{
  "vocab_size": 1024,
  "norm_place": "pre",
  "parallel_block": false,
  "init_std_down": 0.00272,
  "optimizer": "soap_variant",
  "beta1": 0.95,
  "decay_shape": "linear"
}
Each number is 50 + 15 x the weight over the matrix's rms, rounded and kept within 0 to 99. Layers, rows and columns count from 0.

# layer 9 attention value, 128x128, rms 0.183, rows 64-118, columns 0-63
47 46 36 28 32 30 23 07 47 46 63 49 48 56 48 27 58 57 62 39 53 52 58 31 50 44 41 62 56 59 59 37 44 46 49 28 47 56 50 35 36 54 33 77 50 53 38 36 46 59 69 48 61 46 25 60 56 29 40 39 61 29 63 53
46 55 49 48 60 58 39 49 43 47 43 67 63 52 45 50 49 44 57 46 46 67 42 55 66 66 62 54 40 49 55 48 55 49 71 46 58 38 43 52 64 49 50 54 39 64 54 54 63 56 34 51 53 53 62 54 69 54 58 64 64 43 58 58
52 48 52 55 53 56 45 38 47 55 56 54 59 64 60 50 65 65 54 53 38 52 54 54 54 68 40 48 41 46 55 45 61 45 41 40 48 41 29 64 65 58 55 37 57 45 65 42 45 40 59 36 55 49 44 50 49 54 46 53 63 52 47 58
54 52 50 43 13 44 65 46 56 50 42 55 50 61 53 38 54 58 46 37 51 51 51 42 63 50 47 55 40 52 60 54 55 50 48 46 58 52 43 35 50 44 51 41 71 50 57 27 42 41 61 60 60 50 44 40 56 45 43 38 39 51 53 48
43 33 53 22 48 38 48 61 43 54 42 36 38 51 52 66 46 45 43 42 48 53 29 43 41 41 47 57 43 35 51 45 38 52 46 47 22 42 64 55 52 54 47 53 41 28 58 51 45 50 41 47 51 32 24 43 36 63 44 18 48 64 53 39
31 58 50 36 62 62 60 48 34 69 65 65 64 27 68 41 55 51 57 39 53 39 48 55 57 60 63 41 41 54 47 43 68 47 58 51 52 31 41 51 68 39 34 34 55 66 60 55 30 66 46 59 45 35 51 43 74 66 68 45 38 65 51 41
55 49 47 39 42 58 59 41 41 62 53 50 64 31 42 53 46 47 41 40 46 60 61 56 51 47 48 46 50 47 64 66 61 41 52 43 37 51 35 52 70 45 60 56 41 54 48 31 62 41 61 52 62 46 58 62 37 43 51 63 36 47 52 43
28 35 27 44 81 50 41 50 60 41 52 48 55 43 55 56 42 58 45 36 59 42 45 39 46 56 58 48 41 37 41 35 55 34 36 36 53 38 38 56 56 55 51 43 43 61 52 29 64 47 56 25 53 62 43 59 33 50 53 50 56 52 34 51
64 59 66 35 57 53 40 57 48 51 66 54 39 63 53 31 37 58 54 53 35 51 53 62 45 47 59 46 43 57 83 57 44 44 47 42 44 49 50 49 58 56 40 41 38 26 32 56 56 54 54 35 73 56 47 41 38 59 64 71 61 49 55 44
58 53 40 42 37 40 36 62 51 29 64 45 63 54 48 22 58 53 27 58 36 39 42 43 39 47 51 55 38 29 38 48 42 54 50 48 53 55 51 43 56 44 74 53 69 51 55 51 43 45 63 51 43 74 39 53 35 51 57 71 59 54 50 49
44 63 43 55 61 41 44 66 57 51 51 40 38 64 53 27 35 67 49 45 52 49 56 59 59 38 35 59 54 58 44 48 49 72 55 48 59 47 30 58 51 54 51 52 53 47 47 41 34 52 45 65 60 44 40 50 71 39 43 63 71 63 33 48
59 50 45 59 57 47 53 43 43 65 47 39 44 48 69 50 46 54 76 46 47 53 52 40 46 45 36 57 56 44 64 52 57 39 27 58 48 40 44 47 43 51 56 44 55 48 59 63 43 65 30 22 52 27 59 33 44 58 77 60 51 53 34 26
48 61 60 48 46 56 53 39 45 61 54 44 54 40 63 73 47 30 54 26 58 41 51 48 52 37 45 34 55 60 68 46 44 54 52 56 60 37 55 58 47 48 33 42 54 59 52 57 57 43 29 61 55 66 61 57 46 40 63 56 46 51 42 49
41 55 49 39 44 64 66 66 59 31 44 61 49 48 55 52 58 59 49 57 66 46 54 55 36 55 55 59 56 46 55 62 35 48 41 58 38 56 68 68 52 61 33 59 40 57 69 61 73 63 63 68 34 51 64 46 40 54 69 50 50 65 64 52
62 55 49 47 56 62 57 53 39 62 36 38 32 42 46 44 39 54 50 56 42 69 50 70 33 32 46 50 56 56 62 42 52 38 49 56 34 45 43 47 54 32 34 32 44 50 33 54 51 41 58 44 62 48 49 48 49 48 36 43 26 40 43 62
36 52 53 51 56 34 46 47 55 42 36 46 55 68 55 50 42 41 65 51 42 54 43 38 23 38 54 49 59 55 56 52 52 32 54 37 47 42 49 47 53 49 59 72 41 51 46 44 49 50 40 50 45 37 29 48 28 60 24 46 61 49 63 55
48 47 38 61 48 57 42 43 58 27 64 61 70 55 40 42 34 38 37 65 56 46 57 37 52 39 57 38 47 62 48 36 59 55 51 47 33 32 47 51 61 53 52 44 46 50 51 43 77 38 56 25 63 63 26 48 39 58 58 59 53 45 27 52
47 51 47 24 54 41 37 41 37 21 33 31 31 44 33 41 40 47 43 54 56 55 38 61 44 39 58 31 63 45 65 46 53 63 35 56 36 42 47 67 50 57 57 10 59 51 44 46 41 44 85 28 48 63 37 19 54 66 58 39 42 41 46 57
59 31 46 38 31 28 54 29 32 61 54 47 58 53 54 50 66 40 50 46 48 49 63 64 54 36 53 69 32 48 52 28 45 44 59 62 49 60 55 41 43 28 66 54 39 61 39 35 51 57 35 50 50 34 48 47 61 48 37 45 45 59 48 47
46 51 64 56 48 51 51 39 62 63 48 52 34 44 46 37 60 54 42 57 41 48 44 56 40 52 36 57 53 57 40 52 63 64 49 49 44 40 45 62 54 48 36 39 39 33 48 48 35 54 54 38 70 42 53 44 51 54 38 47 52 51 50 47
56 62 47 63 37 44 65 53 46 69 38 80 43 58 67 54 44 43 40 45 51 31 38 46 52 32 62 16 34 30 41 56 41 50 55 65 62 60 42 44 58 39 63 26 55 36 37 48 50 46 59 40 48 48 46 27 54 52 39 49 31 56 67 53
57 31 51 52 60 60 48 49 33 54 49 52 31 49 57 61 55 40 43 48 57 45 47 61 42 65 46 49 62 46 57 66 56 76 38 46 32 43 69 46 59 31 50 34 52 58 22 63 41 39 68 39 64 53 34 22 55 44 51 42 33 49 57 40
85 49 51 57 44 29 27 46 52 48 61 53 35 65 54 61 66 55 76 66 36 55 51 58 46 64 48 62 48 68 39 58 65 62 50 57 66 46 55 49 36 54 45 41 65 54 27 45 33 60 56 63 60 31 57 42 49 44 59 47 56 52 59 56
46 55 43 36 62 52 52 58 51 63 28 60 53 63 54 39 60 66 44 60 34 37 63 33 68 37 43 24 44 40 63 54 56 38 43 38 60 42 49 49 51 51 64 48 42 35 55 45 50 28 33 41 48 44 50 51 34 37 59 57 47 52 38 50
68 39 76 40 51 47 35 43 59 60 53 46 34 60 38 64 67 44 48 46 47 60 42 58 70 58 28 38 49 52 58 53 56 52 61 31 53 49 70 47 33 53 66 49 64 57 25 58 48 46 36 31 41 53 46 44 56 70 35 57 61 41 60 56
56 46 49 47 67 47 78 46 51 58 62 43 46 41 55 26 55 56 38 58 38 54 65 42 53 32 55 48 65 60 50 59 46 51 48 39 58 44 54 33 79 55 55 50 61 36 63 45 61 55 53 54 63 36 54 40 50 41 36 66 51 58 47 55
46 47 39 43 62 52 53 56 54 45 48 52 51 73 68 26 38 45 62 51 62 18 58 42 48 56 43 40 35 46 56 52 46 57 44 44 50 44 49 39 49 75 57 58 63 44 51 58 65 43 47 41 60 43 35 42 55 36 53 48 50 48 55 65
54 36 49 54 47 49 63 39 51 40 68 46 48 55 42 64 46 26 64 63 51 62 51 75 71 62 58 48 38 50 58 59 58 69 46 70 36 61 49 61 57 60 63 38 46 50 56 40 44 72 55 36 50 47 42 58 51 41 60 31 51 27 62 49
55 67 46 47 43 68 38 53 43 54 50 21 45 35 67 62 65 58 44 55 31 53 37 66 45 58 48 36 20 18 40 49 42 37 55 45 55 48 49 46 65 40 39 50 55 61 38 56 75 54 44 65 37 45 43 45 43 57 57 41 71 41 53 46
56 50 43 68 43 52 48 54 65 66 62 49 50 56 63 42 42 31 67 38 45 45 26 65 56 65 49 62 54 69 45 55 42 43 42 46 53 54 62 36 37 59 44 48 45 47 65 65 56 41 38 44 46 37 90 31 33 44 59 83 58 46 56 41
54 44 71 57 53 41 29 49 53 55 53 58 39 58 59 39 53 60 49 58 56 50 38 58 39 64 51 47 66 66 88 55 53 62 53 46 45 28 54 49 48 52 44 52 64 57 50 52 43 65 32 52 58 59 58 44 55 28 50 59 35 57 40 69
50 57 42 40 32 29 52 57 59 62 55 39 44 36 49 61 51 45 31 39 63 36 53 42 56 39 53 57 54 54 39 27 45 61 45 42 57 49 61 51 44 70 51 45 63 33 44 42 47 41 50 57 50 50 38 34 37 36 44 72 37 51 36 43
46 33 72 71 41 38 46 41 45 53 45 55 41 58 62 40 66 55 41 55 53 49 36 31 46 50 46 33 64 41 27 45 37 57 69 43 39 54 44 60 42 45 42 45 68 46 53 30 38 53 35 45 46 46 34 55 60 54 46 54 59 76 58 40
71 37 42 45 51 51 34 42 55 57 49 38 45 47 39 46 38 34 62 27 23 16 47 57 30 44 42 44 46 38 53 47 59 39 53 59 47 58 57 41 58 46 41 47 62 56 64 57 55 41 66 57 44 29 27 55 59 50 49 56 49 62 32 33
49 53 50 63 39 48 31 55 60 55 51 50 41 64 45 46 57 59 39 42 59 51 40 49 37 53 25 41 45 60 38 49 50 54 43 40 42 48 66 46 49 49 54 51 49 49 34 40 33 50 43 46 54 51 51 52 54 39 56 33 33 42 48 53
48 47 59 39 41 48 50 49 49 49 58 53 47 66 49 62 65 52 57 46 52 62 69 33 66 55 38 58 53 55 62 48 51 58 55 65 47 47 60 38 44 62 44 32 58 48 36 44 51 71 58 63 40 39 48 63 49 45 48 35 50 54 53 61
51 41 57 46 61 40 43 53 42 47 46 47 61 49 27 45 40 69 58 56 44 48 58 51 22 49 64 67 52 45 50 41 46 40 63 47 54 43 53 59 51 43 36 63 29 46 51 37 33 50 53 64 33 53 51 31 59 56 38 72 25 67 34 67
62 68 57 51 53 40 41 42 43 32 53 62 59 57 60 39 47 55 50 60 49 52 52 34 53 54 68 47 37 41 56 59 30 58 69 35 50 45 41 45 23 61 64 37 57 43 49 49 58 52 63 30 48 44 47 56 52 53 47 59 47 46 54 65
53 47 43 52 34 55 42 65 41 45 28 28 51 51 57 45 46 51 38 46 60 53 50 34 61 41 48 45 65 49 34 38 19 35 40 48 54 42 44 50 50 48 55 48 56 47 66 53 58 47 44 39 31 42 53 31 41 52 41 51 51 46 65 37
52 73 46 49 23 40 52 38 50 47 53 57 39 38 58 46 54 52 60 50 56 59 58 58 55 62 35 61 32 59 24 63 40 43 61 66 42 56 40 28 64 52 62 47 60 55 54 49 61 49 61 52 56 46 52 57 45 44 45 62 35 45 47 52
44 44 48 44 46 45 48 35 55 51 54 43 46 89 48 45 55 51 47 58 49 47 47 53 58 51 37 50 32 55 40 56 42 65 40 61 37 45 53 47 55 56 64 41 45 49 59 45 47 51 61 47 50 59 61 45 41 39 59 57 37 48 51 65
49 28 49 63 49 46 66 43 47 65 44 51 44 55 72 39 46 35 63 59 53 41 86 50 64 44 41 53 46 44 51 54 64 66 53 63 37 53 28 54 56 55 55 35 51 74 53 60 37 62 50 25 49 57 68 49 57 40 49 59 37 44 56 40
62 50 64 81 68 42 63 32 17 72 64 60 49 44 54 55 43 49 50 48 40 65 42 40 62 45 54 49 57 28 52 65 51 42 67 46 65 58 77 42 32 43 65 44 46 53 44 64 38 55 40 76 59 19 49 51 56 42 59 42 66 51 59 44
46 45 46 50 67 64 55 54 46 42 46 69 60 48 35 57 43 49 25 36 56 61 60 55 51 43 49 58 50 58 33 47 51 47 55 43 62 46 53 47 63 50 46 48 50 61 57 60 49 39 42 59 35 41 39 66 41 74 52 65 58 52 59 43
56 63 50 52 66 70 49 45 56 52 57 52 43 44 44 28 51 55 53 48 69 63 40 43 75 46 50 54 59 74 57 48 47 55 64 61 65 80 42 61 59 43 36 52 55 56 56 57 40 46 51 59 55 58 61 47 65 57 44 59 47 61 72 22
39 52 44 44 55 70 46 45 37 57 56 60 37 40 37 64 49 50 39 45 51 49 52 57 66 48 37 45 45 43 37 51 35 47 55 54 54 51 54 53 42 40 58 39 48 37 56 57 52 52 58 42 45 45 60 49 56 51 46 39 52 55 69 53
38 59 77 47 44 65 60 52 61 46 51 46 41 55 42 60 49 59 46 39 33 67 57 37 68 52 48 63 32 59 42 54 43 42 48 45 41 75 50 67 52 38 53 69 45 54 58 44 40 50 64 60 60 42 23 62 41 61 46 51 47 45 38 57
42 59 29 47 27 43 28 32 55 40 44 47 51 48 57 40 56 46 56 51 40 54 46 57 43 61 66 52 58 54 56 44 50 48 51 34 68 48 59 53 53 59 56 31 62 41 42 40 45 47 79 61 71 42 33 58 63 48 67 57 62 39 40 54
38 61 45 59 64 49 63 56 49 48 33 59 54 53 42 45 44 51 59 44 54 44 65 40 58 56 52 54 57 65 60 33 72 52 56 50 22 61 41 51 30 58 53 38 58 39 39 56 37 75 39 44 42 58 56 59 36 64 39 50 60 44 72 58
41 45 41 46 43 65 37 37 51 31 40 35 49 54 44 75 58 63 48 44 54 43 37 43 48 49 43 57 64 44 50 63 59 62 65 36 53 64 40 51 34 61 51 45 65 57 53 68 53 61 60 57 39 45 51 45 37 76 61 34 62 64 56 44
42 57 56 41 65 49 44 41 58 50 42 54 52 45 15 46 52 36 37 45 45 33 46 61 59 48 56 61 48 75 57 32 40 42 40 48 63 55 69 64 73 42 52 36 65 50 40 63 49 48 42 52 56 44 63 60 65 53 69 56 26 48 32 50
52 50 85 43 38 37 33 65 40 57 65 51 48 47 54 45 44 59 56 53 55 62 63 53 53 67 48 53 67 44 54 72 51 41 28 78 47 57 39 56 50 59 44 45 45 58 36 26 42 42 55 42 40 49 44 62 37 54 63 37 44 42 47 37
45 64 49 54 41 40 33 56 41 59 53 54 62 61 56 39 54 41 53 49 58 54 34 42 48 52 43 54 47 42 48 28 35 58 69 31 60 39 64 46 28 46 56 52 37 38 27 30 50 34 40 55 34 60 53 44 51 48 36 44 50 39 48 52
52 51 49 82 51 53 57 50 54 64 58 54 60 54 47 60 61 53 73 54 54 66 35 51 47 63 46 56 63 74 45 43 54 58 53 61 45 48 42 57 48 66 45 70 39 57 54 53 21 53 58 59 57 62 62 27 40 38 32 51 40 47 56 43
54 43 80 48 60 55 50 56 60 57 54 32 32 39 58 43 35 45 45 65 47 45 46 63 49 51 76 36 51 38 43 51 60 50 59 54 64 29 44 52 37 51 49 56 64 39 49 36 43 56 34 56 45 49 45 43 51 35 42 45 45 51 41 62
# layer 9 attention output (transposed), 128x128, rms 0.177, rows 64-117, columns 0-63
45 36 76 67 63 61 59 69 66 43 44 47 54 48 65 71 46 39 37 45 23 54 38 60 41 53 64 59 47 34 32 53 42 40 61 57 64 50 35 58 71 58 56 06 37 61 37 72 52 36 34 55 44 47 54 53 39 56 70 60 35 53 36 40
57 42 36 55 38 47 54 45 61 51 40 42 45 48 53 58 49 65 45 60 47 52 65 66 43 30 62 42 65 51 32 52 45 46 40 61 39 61 53 53 37 66 41 50 66 50 55 53 48 38 48 57 50 50 32 53 53 52 47 44 37 32 46 32
53 46 46 51 52 37 63 65 38 48 50 49 52 32 52 45 45 34 45 65 64 61 64 51 43 56 60 49 47 60 62 56 37 62 56 56 53 67 61 37 58 61 44 53 46 43 44 59 53 67 38 61 62 61 52 38 37 45 57 48 44 63 45 50
56 47 61 60 82 47 38 54 35 55 48 37 56 40 48 54 56 49 52 60 43 53 60 58 21 50 59 46 36 64 53 41 50 39 63 68 58 48 55 57 56 61 47 57 31 41 42 57 61 55 29 34 46 38 41 54 49 50 53 69 74 43 40 39
47 71 40 71 62 46 59 35 53 59 53 63 61 44 49 47 49 56 62 57 67 53 53 45 56 53 63 28 40 50 27 46 54 49 42 48 76 50 29 44 50 39 64 64 50 45 41 37 68 45 63 53 39 51 72 35 52 38 47 68 43 39 39 47
65 31 52 67 36 32 46 46 60 42 30 37 34 57 35 57 47 64 39 57 56 74 66 42 38 63 49 48 32 48 51 35 47 63 41 75 61 58 61 64 42 63 49 57 61 25 40 48 37 23 52 59 39 34 49 40 25 33 39 44 54 34 29 41
45 60 52 42 53 49 51 70 66 49 41 39 40 55 65 41 58 41 49 60 45 49 54 48 53 54 58 53 56 45 40 55 43 61 53 65 61 36 53 28 29 54 38 42 50 60 63 47 53 56 43 29 29 64 42 47 60 68 36 51 57 49 64 62
58 46 49 46 32 44 41 50 41 41 43 60 48 47 35 25 43 40 53 70 42 44 48 56 60 40 51 57 51 61 58 70 62 59 57 51 36 32 26 39 24 32 55 50 52 36 65 50 60 60 39 63 33 48 78 42 38 53 42 34 45 34 54 49
29 44 62 62 33 49 55 70 56 43 43 34 55 35 50 69 51 52 62 40 73 49 54 32 56 51 26 44 50 37 39 48 45 63 63 46 60 74 62 31 31 55 37 55 52 57 70 41 53 40 47 68 49 39 46 52 62 39 52 40 60 33 55 48
41 48 50 58 63 52 37 45 40 58 42 54 41 47 59 68 34 30 60 46 51 57 43 45 52 51 50 53 44 67 66 45 60 38 63 51 49 39 50 49 38 50 24 37 41 30 52 40 41 74 48 48 76 40 56 46 53 47 59 41 49 68 48 45
59 54 61 61 52 61 47 50 57 53 76 50 53 44 45 75 56 47 53 58 52 61 49 45 45 61 52 40 58 50 66 55 61 49 59 41 36 50 71 49 42 65 74 47 53 61 63 69 73 44 58 36 61 67 67 52 35 58 58 37 44 48 78 61
40 41 60 26 45 55 37 64 54 28 56 53 62 56 22 35 60 52 36 47 66 45 44 52 66 68 37 43 50 52 40 55 64 62 65 35 64 48 52 59 48 40 49 48 52 40 55 33 41 35 48 70 51 55 48 50 33 26 37 28 43 53 63 67
39 53 51 56 55 41 56 62 50 65 47 47 53 76 44 37 57 70 54 51 42 60 65 53 55 59 54 42 54 35 37 48 54 49 46 52 48 74 60 50 57 57 54 66 56 40 62 46 44 47 67 44 46 30 42 45 58 76 41 48 59 36 58 52
56 59 41 56 51 41 52 41 62 84 76 53 49 59 58 55 43 48 51 59 59 66 60 50 71 60 54 52 49 44 44 44 75 65 40 41 68 28 35 57 42 40 75 55 61 60 37 47 24 36 51 48 50 58 44 60 62 47 37 56 56 51 24 68
36 53 36 49 44 60 43 44 59 23 59 63 70 58 49 51 47 49 41 59 53 35 45 36 70 64 29 49 67 42 45 70 65 40 51 40 47 52 59 40 50 57 66 60 49 68 50 42 61 57 30 37 43 61 45 71 49 45 62 56 53 67 56 58
53 46 41 50 62 66 50 45 62 42 59 61 45 31 57 45 45 56 47 26 62 54 46 52 68 63 54 43 43 34 26 56 51 63 48 51 50 44 52 59 49 50 50 28 51 61 47 66 60 40 52 51 51 45 57 37 54 35 62 43 25 61 62 31
63 46 64 26 52 53 65 58 39 60 24 31 37 29 43 47 69 50 61 42 37 50 49 55 46 49 53 68 65 41 49 65 20 36 36 75 59 56 58 34 19 41 53 44 44 41 36 55 17 65 57 59 42 34 83 50 69 44 56 57 55 46 74 44
44 68 62 60 46 57 47 52 41 58 58 59 53 42 42 46 45 35 57 38 40 37 54 33 57 46 41 72 58 62 49 54 57 26 55 67 69 61 51 36 38 58 55 72 42 58 64 36 58 64 27 72 56 41 75 60 44 33 36 63 42 56 60 54
52 66 27 43 60 80 49 67 55 41 09 39 35 26 27 49 44 78 59 48 33 31 42 44 57 53 50 44 49 47 52 75 37 56 49 38 50 35 47 40 51 52 48 51 56 28 51 49 43 48 53 27 54 50 38 45 69 54 40 61 65 32 55 56
48 62 59 46 54 54 48 61 35 47 53 54 63 52 53 62 42 28 55 39 53 45 59 38 57 57 48 52 64 51 66 41 38 44 53 55 57 73 56 47 53 59 56 46 62 68 41 53 56 48 37 52 39 46 34 47 56 45 60 45 55 58 45 59
34 35 54 50 63 49 42 41 64 30 37 26 43 52 35 52 51 63 62 53 55 57 57 56 56 73 44 65 53 63 49 39 59 56 52 41 43 63 59 64 53 41 57 70 54 64 65 59 62 46 43 59 49 48 45 69 64 54 55 47 80 38 31 33
40 71 61 49 30 46 38 56 58 64 53 41 57 64 41 54 40 46 63 51 49 39 37 34 56 39 43 57 59 54 70 47 52 40 70 52 61 62 31 58 49 57 51 60 59 46 85 24 64 67 35 49 51 51 52 66 53 39 50 61 54 66 36 57
40 40 48 46 50 60 56 47 44 38 40 43 49 36 39 48 32 47 29 25 63 50 37 46 46 32 45 35 29 50 47 44 55 37 47 46 28 53 49 59 72 45 57 71 49 39 71 69 69 48 56 60 41 50 54 57 56 62 51 57 45 49 30 45
57 36 29 59 42 43 54 51 44 32 50 50 60 50 66 49 42 40 46 62 85 65 53 70 32 75 59 53 43 35 49 52 46 63 39 52 51 33 64 50 61 52 45 45 61 44 59 65 33 70 63 48 40 55 43 45 50 40 49 44 70 59 45 57
27 61 29 56 45 61 62 54 34 47 33 50 71 44 64 27 46 41 58 42 55 39 48 41 44 42 54 54 45 40 50 50 43 37 44 64 37 43 37 50 62 66 44 52 61 60 61 48 45 59 51 77 63 53 38 51 48 27 67 53 37 63 40 54
51 66 38 50 40 52 44 66 50 44 35 36 47 53 46 71 40 45 57 41 57 57 54 44 45 62 70 41 48 50 42 45 58 30 58 68 56 43 51 63 26 59 36 61 39 44 32 64 42 52 59 43 36 74 64 38 65 69 70 47 52 43 51 42
54 43 63 56 36 50 54 45 50 54 59 50 52 45 48 59 55 48 42 47 40 69 40 57 54 51 63 70 67 41 39 47 60 52 49 42 42 54 57 56 51 54 56 56 57 55 47 68 37 56 57 68 48 52 56 48 55 43 69 50 52 61 46 34
49 61 56 40 49 50 52 69 47 51 39 78 46 31 41 46 56 51 46 45 55 21 35 39 32 28 40 61 53 70 42 37 46 42 65 35 73 49 60 34 38 47 55 65 41 56 58 47 66 40 48 53 49 50 55 43 70 66 46 73 60 51 56 52
44 56 45 54 58 51 59 45 48 43 30 63 54 62 23 43 48 40 53 66 72 59 57 39 50 44 46 46 55 68 45 51 56 50 52 43 65 65 50 45 37 63 50 54 57 43 68 39 35 43 48 44 53 51 53 42 43 58 48 60 40 70 26 63
42 63 55 28 46 43 52 45 43 41 62 52 56 49 41 49 46 80 25 57 63 41 69 46 36 50 43 44 46 51 63 33 71 55 46 60 38 28 45 52 49 49 60 58 52 44 35 58 45 60 59 56 70 74 29 57 60 66 50 31 39 40 53 70
49 51 36 39 48 60 64 52 43 46 62 36 61 57 47 64 47 62 52 46 61 43 42 54 54 46 39 49 38 41 38 59 54 20 51 58 59 56 48 69 55 51 61 47 36 33 41 31 46 51 57 54 41 43 67 65 48 54 49 48 72 46 65 42
33 52 62 49 47 42 36 47 38 62 50 57 52 57 75 39 43 40 70 46 31 48 46 55 40 53 46 32 39 62 67 48 49 35 48 51 50 29 48 41 50 44 54 55 55 49 53 57 49 59 65 38 44 65 64 66 62 60 48 41 72 47 61 51
50 69 19 37 48 72 54 56 57 26 53 34 44 49 35 48 35 53 53 38 46 39 60 50 43 59 53 51 27 63 76 48 52 42 51 58 49 51 64 55 58 55 37 52 33 45 52 55 43 49 61 57 60 52 60 33 59 50 46 50 61 41 44 62
47 67 51 71 47 47 67 58 37 32 56 49 56 56 50 62 40 59 37 59 64 55 51 26 74 55 54 71 64 57 50 34 33 45 49 39 48 51 15 58 41 45 59 41 26 48 37 39 38 57 32 45 55 65 61 29 25 49 57 61 31 48 57 55
45 57 49 37 60 53 64 47 49 59 60 37 60 49 50 67 56 35 55 42 43 53 53 41 61 56 84 62 69 47 63 54 39 35 62 52 57 54 45 52 65 51 55 45 37 36 53 65 74 58 59 46 45 26 44 37 45 50 53 64 52 70 53 42
62 31 38 50 54 51 57 49 51 77 56 48 58 43 44 46 44 50 49 52 52 54 44 74 33 59 64 31 34 31 36 57 44 54 38 43 42 50 56 63 66 52 64 76 53 50 35 50 34 48 55 51 55 63 39 40 56 64 51 59 62 44 33 44
56 58 34 62 42 51 53 42 61 52 45 43 38 31 61 71 44 43 43 31 47 55 52 43 69 45 45 27 45 52 53 55 44 60 43 45 35 58 43 64 44 54 51 61 73 50 50 62 64 25 49 47 50 41 36 65 35 41 62 38 63 49 58 20
34 23 38 43 33 71 55 32 53 68 33 36 35 39 59 47 56 37 58 43 34 38 38 65 42 33 28 53 48 49 57 52 63 43 31 49 61 56 51 35 60 47 26 56 52 56 42 59 51 50 50 69 54 63 52 55 56 40 64 38 59 46 39 14
36 47 53 48 55 47 41 30 61 47 51 68 56 68 42 44 57 55 60 55 40 51 42 73 39 54 60 47 41 47 47 61 70 67 53 45 58 36 55 62 41 44 43 55 46 48 26 46 48 54 47 47 59 45 49 56 52 39 62 48 61 55 42 50
34 37 52 48 61 48 32 58 57 53 41 42 59 64 46 49 57 50 33 61 53 47 39 50 45 46 48 42 43 48 73 54 73 42 49 42 65 32 40 53 60 57 40 45 21 62 56 62 44 51 37 40 53 62 39 43 35 56 59 47 56 42 34 57
57 49 49 38 55 45 48 61 56 56 67 54 53 38 49 51 55 49 43 52 51 66 50 42 43 49 71 52 68 46 53 58 71 39 45 62 45 36 40 52 45 36 46 56 53 65 40 49 53 48 41 59 65 47 43 61 60 73 44 35 64 32 40 48
64 60 57 43 53 59 38 70 39 42 68 48 51 38 34 57 54 54 39 42 53 45 24 50 48 54 47 71 74 53 59 41 29 39 60 60 71 54 64 29 45 54 41 53 44 28 49 36 50 49 49 48 61 60 54 42 70 68 53 61 56 59 67 60
49 57 34 24 33 42 44 50 69 30 36 35 47 50 26 58 59 57 51 42 47 41 59 48 19 42 67 46 25 70 56 60 61 61 52 44 40 49 37 57 66 55 38 63 54 38 78 43 61 49 58 41 44 60 34 42 37 48 35 62 61 32 27 34
60 51 50 52 36 35 57 51 51 61 44 32 48 55 53 40 48 61 72 54 45 59 70 38 52 59 57 38 49 52 60 53 53 66 41 63 24 53 55 62 49 49 47 44 59 44 42 53 36 56 54 56 57 51 57 34 62 31 51 34 37 40 40 59
39 43 63 63 49 51 51 55 54 32 52 58 47 57 40 58 48 59 51 51 32 55 54 53 32 53 49 43 52 26 52 46 55 44 40 58 44 45 77 44 56 60 62 63 56 61 36 51 62 44 45 56 56 43 49 62 50 40 43 52 44 50 32 78
48 44 60 54 48 44 63 39 53 47 48 43 54 45 51 36 63 52 51 67 43 67 48 53 46 53 66 51 45 47 50 44 63 51 39 48 43 50 49 58 68 58 42 64 61 66 37 44 51 32 49 65 48 56 38 43 41 50 65 53 41 42 27 38
63 51 29 59 67 43 43 43 57 41 39 61 49 39 51 44 55 50 46 65 62 47 32 58 30 46 49 53 49 40 52 65 63 68 55 66 56 36 42 19 46 52 52 39 54 70 45 49 62 63 42 35 33 56 61 55 53 54 48 52 49 50 49 42
39 51 66 56 61 64 62 52 45 33 54 44 56 59 59 63 45 51 54 57 45 21 61 46 54 40 19 45 18 54 76 51 46 46 78 46 58 57 36 37 55 43 53 52 41 50 56 78 54 53 30 43 49 54 49 38 35 39 49 53 64 59 63 49
63 33 73 39 49 54 47 33 50 59 62 47 57 41 58 24 58 42 58 43 41 54 46 49 27 34 56 45 65 51 35 43 48 36 43 52 66 38 69 46 45 45 39 66 68 67 54 52 48 27 54 67 55 45 57 49 65 45 58 45 45 51 62 47
53 59 56 56 67 48 79 56 45 50 60 45 59 47 41 39 59 36 51 60 45 63 83 42 38 48 59 57 45 65 58 48 41 46 39 80 57 45 41 51 71 49 62 49 40 62 45 43 35 45 44 61 62 61 49 44 56 36 47 62 26 43 49 45
51 53 49 50 25 47 50 61 41 35 70 34 50 48 55 60 34 72 53 45 58 59 53 35 28 44 56 52 50 39 52 58 61 44 53 56 31 39 47 41 17 58 37 68 36 48 61 49 66 58 54 55 38 38 52 43 47 55 32 47 49 28 69 65
60 69 30 63 50 44 59 49 48 58 36 53 58 42 38 67 50 49 57 47 48 40 40 53 60 36 46 37 28 46 44 38 56 54 67 34 58 48 53 59 47 39 51 55 54 55 55 46 56 71 39 66 50 35 55 22 51 42 51 61 54 70 47 55
41 45 52 39 57 74 53 45 52 37 39 41 44 47 46 51 35 63 46 45 39 44 56 65 53 52 61 34 49 54 56 72 58 37 43 60 40 61 44 50 71 64 51 27 51 52 52 59 49 62 52 57 56 39 38 54 45 50 42 49 55 60 49 49
52 53 46 36 41 52 48 40 41 32 62 68 54 47 63 49 39 65 36 31 61 43 43 47 55 51 46 42 47 35 58 56 53 33 49 42 39 48 51 55 69 45 62 40 66 57 51 61 75 40 50 43 44 52 57 49 59 59 55 45 53 58 54 50